{"n_layer": 15, "vocab_size": 4096, "norm_place": "pre", "norm_eps": 1e-06, "parallel_block": false, "init": "trunc", "optimizer": "adamw", "lr": 0.00148, "grad_clip": 2.0, "steps": 4476, "dataset": "wikipedia_en"}
Each number is 128 + 32 x the weight over the matrix's rms, rounded and kept within 0 to 255. Layers, rows and columns count from 0. Numbers have three digits each.

# up: layer 4 MLP up, 1024x256, rms 0.0644, rows 997-1023, columns 160-191
# down: layer 4 MLP down (transposed), 1024x256, rms 0.0407, rows 997-1023, columns 160-191
up997:070085131103206213167104097131167157116140103070102103106179130128172159076165115133148175148040
down997:160124128052092146134084124095167137078152173138093129124091133066139172126122108160129119150131
up998:138084122147119139157181139142154107113135103144142125096141043129105148118148114094100136083148
down998:100179157140147163070103113087101089110140147161134173172100133147099136158130137096120145089161
up999:071040124160133154121117162120169146135153108073088150182116076118144155173162159087179090095211
down999:144173108134114116086144083086151079139092095113177129130150109221119147140092110176081120154123
up1000:161136122116158144147116120133092107108137159168098157211161057113165124139088142112132112131082
down1000:149155152164144100094113132137128151065099184144055131093146137156064161110159087092092123099125
up1001:199093143103066057140103121085100149136141129078148159129160115120137137116097187110187085113142
down1001:112138112128109067105147139143167109173116127163126125154148143197049150151103203133114097130152
up1002:105145158146126154164172130115112123122102128151177178132129129102097134126148069113133108118161
down1002:166122111120153114123162118156142160112178205144061078125161113115113105149134141112125148141116
up1003:129110164125101166118072088105139128099133162107178158128146139115116109162141135135100141090131
down1003:106128107132132153109133120133162100139141133057189145166172120120124094127140113113065154074134
up1004:142158151124160126105156179129112138128096033116150118096185164121133105091118180129100072086123
down1004:144107157153084161127102115139128122140167163127116121098126126098166058160124125106105120137068
up1005:177115102132149137105159068120118145134089123157140142171104093113167116165102130127143102111176
down1005:118176149081138107090110092076191169136114154063088086076126099107136115162172170074140126189172
up1006:141164134143172152133160137136114165108124125198104149172180156134126178145122085094093133090082
down1006:092080137131180094190086102122182102095142160173115123141085087119140144102152126121083085163137
up1007:134089132118179132097130125107109109089169142151151077094174128146170099162073125194120191135101
down1007:101156145111156098107144128195094126158076150132138116115138106117149156118113168127122042114119
up1008:178153144127122083145140122114098128118093122119100177160114109168144127145197069088068122129133
down1008:164134160146090126166170126135106132197156057094138105167114113159166112055072164137150167163062
up1009:123130184118158137142177103157159127111115069174155144165140155160133116102148147112103104134136
down1009:086144118080158170098146135123137192176144131143122165106116082139113121192126129140110108097153
up1010:052139093085141145102110084165146119108180169103173072102096150114210101121032144139119086128146
down1010:088092135133134145145112109145100130094111146070110097138177053092131148120167104130112135160093
up1011:055163141133143116122108145167122077110145108164105139114136092087158099147115181089118159149088
down1011:084173097110096118106149136171119123130128148139156142139116139143166112111105156137092121134159
up1012:111090150053145186109150174152129177089109114139117112153083131171140171180112137113127132134073
down1012:081128134094103201130141168148167092131092075102142120084145100139092144131110196110129144134152
up1013:122142147085120087137148097157117102065134112137104111105150113187179163182104086195107117135137
down1013:090154098186142126153118114156158122121122097139166131165118096139102156171129147115087173071154
up1014:094154114097110040176125131155156096124161122114148111095124118115173115105159093180165134185113
down1014:143129179149079167149148103125134183136089104165125129182130146120085102158126149110116125115113
up1015:167117155075187138061175111142106128143186076159154138106137077095139196158202075116166146140105
down1015:076167107124166136129135107209090131135070090114156137107134122148165132156087165209127126138062
up1016:147077117105106174144095128097125136094139162156164153112133091116101149142147149070117107136102
down1016:104123100069122127104126108144155155090175140138138128109127110107158157125138083154154082174162
up1017:125127131147147124131134102124113142117122107113148116117130137146138165135173169155108159125131
down1017:117061121121129136068136158098123147255123156122105118099112129148147150138127153136113131134124
up1018:133161222092182112141162120146185178076089143048129197198152115098199105080142121153144083130093
down1018:115146190154132151189099152074154165091153114148144159171106133176114138163081085136103000093091
up1019:085118169109152144162120131128133131116143151111159109147086168127086125114118134120090066119107
down1019:044030182105140136122121121152071203121112131100165112173123123126142079073171187112180073155115
up1020:205095156085116166118168143104129117078071114132103154163129101124134120163191101194096179099114
down1020:158101105122091095134148116130100146123147125077157150128077120053121148137104122133121168139149
up1021:168116120153150122182144058105189123072097137094173095106110089165097113132091109136151159140163
down1021:162164074163170152144077167068137028091070143188101151079127096149122129155129180104148139125113
up1022:105139135180186185122119083087161140136104037083177127115097121173125115106092083113093180141130
down1022:130198152121114146119154103103091114143132183145140110160170174120093146079155093141122158207098
up1023:144124136084137144132112148152150097116103121179104084135135163176211109110119109171142167088149
down1023:098116108105087114157135073142108169151133121123151149130160156180140132107137140147130162180149